config.yaml
n_layer: 9
n_kv_head: 12
activation: "tanh_gelu"
norm_place: "pre"
rope_fraction: 1.0
attn_scale: 0.125
bias: "all"
init_std_up: 0.0251
init_std_down: 0.0059
lr: 0.0104
beta1: 0.95
grad_clip: 1.0
decay_fraction: 0.816
decay_shape: "sqrt"
final_lr_fraction: 0.05
Each number is 128 + 24 x the weight over its row's rms, rounded and kept within 0 to 255. Layers, rows and columns count from 0. Numbers have three digits each. The size before them is the row's rms in percent of the matrix's.

# up: layer 3 MLP up, 3072x768, rms 0.0837, rows 3048-3071, columns 576-607
# down: layer 3 MLP down (transposed), 3072x768, rms 0.0449, rows 3048-3071, columns 576-607
up3048 094:137095111105076110129133118139083108082125131165116122097139135128150134130130149133138133108164
down3048 098:108139193127123135134086137107112122191142148083135110121126134132126151106140143112132096160097
up3049 097:146114127116107107140119124147135071154111162071146183123117115057081140100137142093128114090087
down3049 098:120120126136107167096124157127105196105163109135134124146127158149124126125162102175097125088077
up3050 096:122136186101123108151154120106081161110151137117102143124149121142095153114114118101111135107155
down3050 094:140118096176151060150116119153175133152088151131171154142149160121085142128142169115124112138120
up3051 116:148133086140132193152106141113143113106148145131105132139094144065103113142162149152138115141145
down3051 115:129143096110133107129168134134120122176093139118117151147099111130142114118128113116144088096136
up3052 101:135118138165135085148115094109146116137144120134144129136144124148141107148089101130200160116131
down3052 100:142136103082152162135124119140134146121100136111097111103136135120146139144144125142116138103098
up3053 097:166126102129100121118083112080164172159154170152128141146134091129125081119133086132129084123156
down3053 096:121140082118138131106157103154109161128112085137107130105115144135090137102123110108156138117108
up3054 096:091136159149112121140129142123139100121103127135142129116157131137129109135133134123092129097120
down3054 095:128135115146144134066140120104136143121145135106151134136070130140152117090112129082123099121129
up3055 093:132128099065130138132149121158134132105145158128131092118156112107131173137137074102137126129092
down3055 096:116115120091101151121105138143120107196118191114151156115131065111122119148108094089092102127145
up3056 102:182127162140117152145168111138122114174077104114098129148076119092117155132144143086167152125098
down3056 094:126148098109138113122085126140111145137120124142127124131162152164124149123150083168128115121138
up3057 110:159105127122179152157152097111098081114148088154144109100145134116155135102137171091154139159121
down3057 113:091141104133097097119134153164154145124104138105168124159155122125158147107145127113149129113137
up3058 114:123131109130161086184073161088138101108106101120109130101169140126128144127127145129132142086114
down3058 116:164081113106108166147121116130144071129117101090119131169133084123103102163129156125096101115197
up3059 098:175092150110117120169167120150143096109147116144120108125148144119123132155122148135133148115105
down3059 102:091129123125111142077114128124158148138155134119135140102154178125132129140116105120131118109162
up3060 087:104120156122124138147119136085146145129141119140105142148157134054135110116106149105189121109110
down3060 089:177117075133077136101130112169099156164071084135163159100126114178121104129113116120108132108132
up3061 099:148055146111100119118146116127128116154133163154117153095137096099118166145075132148164125119119
down3061 101:185154120157127098115123114149143168075168137139118154113136113151117096140136153132113154123156
up3062 120:129192099130136125176103134149114144104154110141101162127119134093132176113161109163127089110165
down3062 113:115076099136096090139151137138156145119159163089174123170174142142139087113084125133127158104085
up3063 104:163086146077144129093154117115120145158112096137167079144125141162152094134093105147144105108124
down3063 097:150149136169146116123134165128158146104169150128107154135147128114122156103110138116124137154163
up3064 091:146128137117128135163139150157117155084161160137167129091085122126166109140161132166157149162117
down3064 092:122113091102125140144182136130173100146087119098135125109130165110108197131126129120162141158056
up3065 101:115138147104095119142149120145133121100126147107095159135184126117129059119120090140130155154116
down3065 101:118075147152174130144115137127102146155135111138151083129162142138136190102165153149126114056121
up3066 083:168100126116148149083130110127142100130155122140161094162127115070154106117140168133153123106133
down3066 086:151135168107116113139110114116102104158102124164100141125135131141156078137139101149103153199065
up3067 098:089121136110142155115138116106135117144114108164160173137162099098086145126133136122131076133066
down3067 092:152131138108155079121157122146116090143119105127152128135109116092130147092110101098112083118171
up3068 105:094086145119148149144127116106112157138140170162111151104108100149118120124111126141159085118127
down3068 105:127130130168139123100140148110145137147114082134137113138141130095153152110133106083150127106118
up3069 106:153145090148128092146148128108137136135140155126141099149150124164071107129152129163185149114129
down3069 105:138135127145128146113115139146141124130130118129141169129108139066145117154104115103123124107131
up3070 112:152159130151125119134110109131119130102153122162171097173145136138147081135156153072132121168117
down3070 103:100146132127071170144114118153085123129145180131113083150113121137137158116117138139202118136136
up3071 094:153122131108126133099165137120113136152176152160132095153113150115104088141140115138104120050136
down3071 093:088122135146113141115114163141106135134106169131136141139158116134105150141159062130127114181136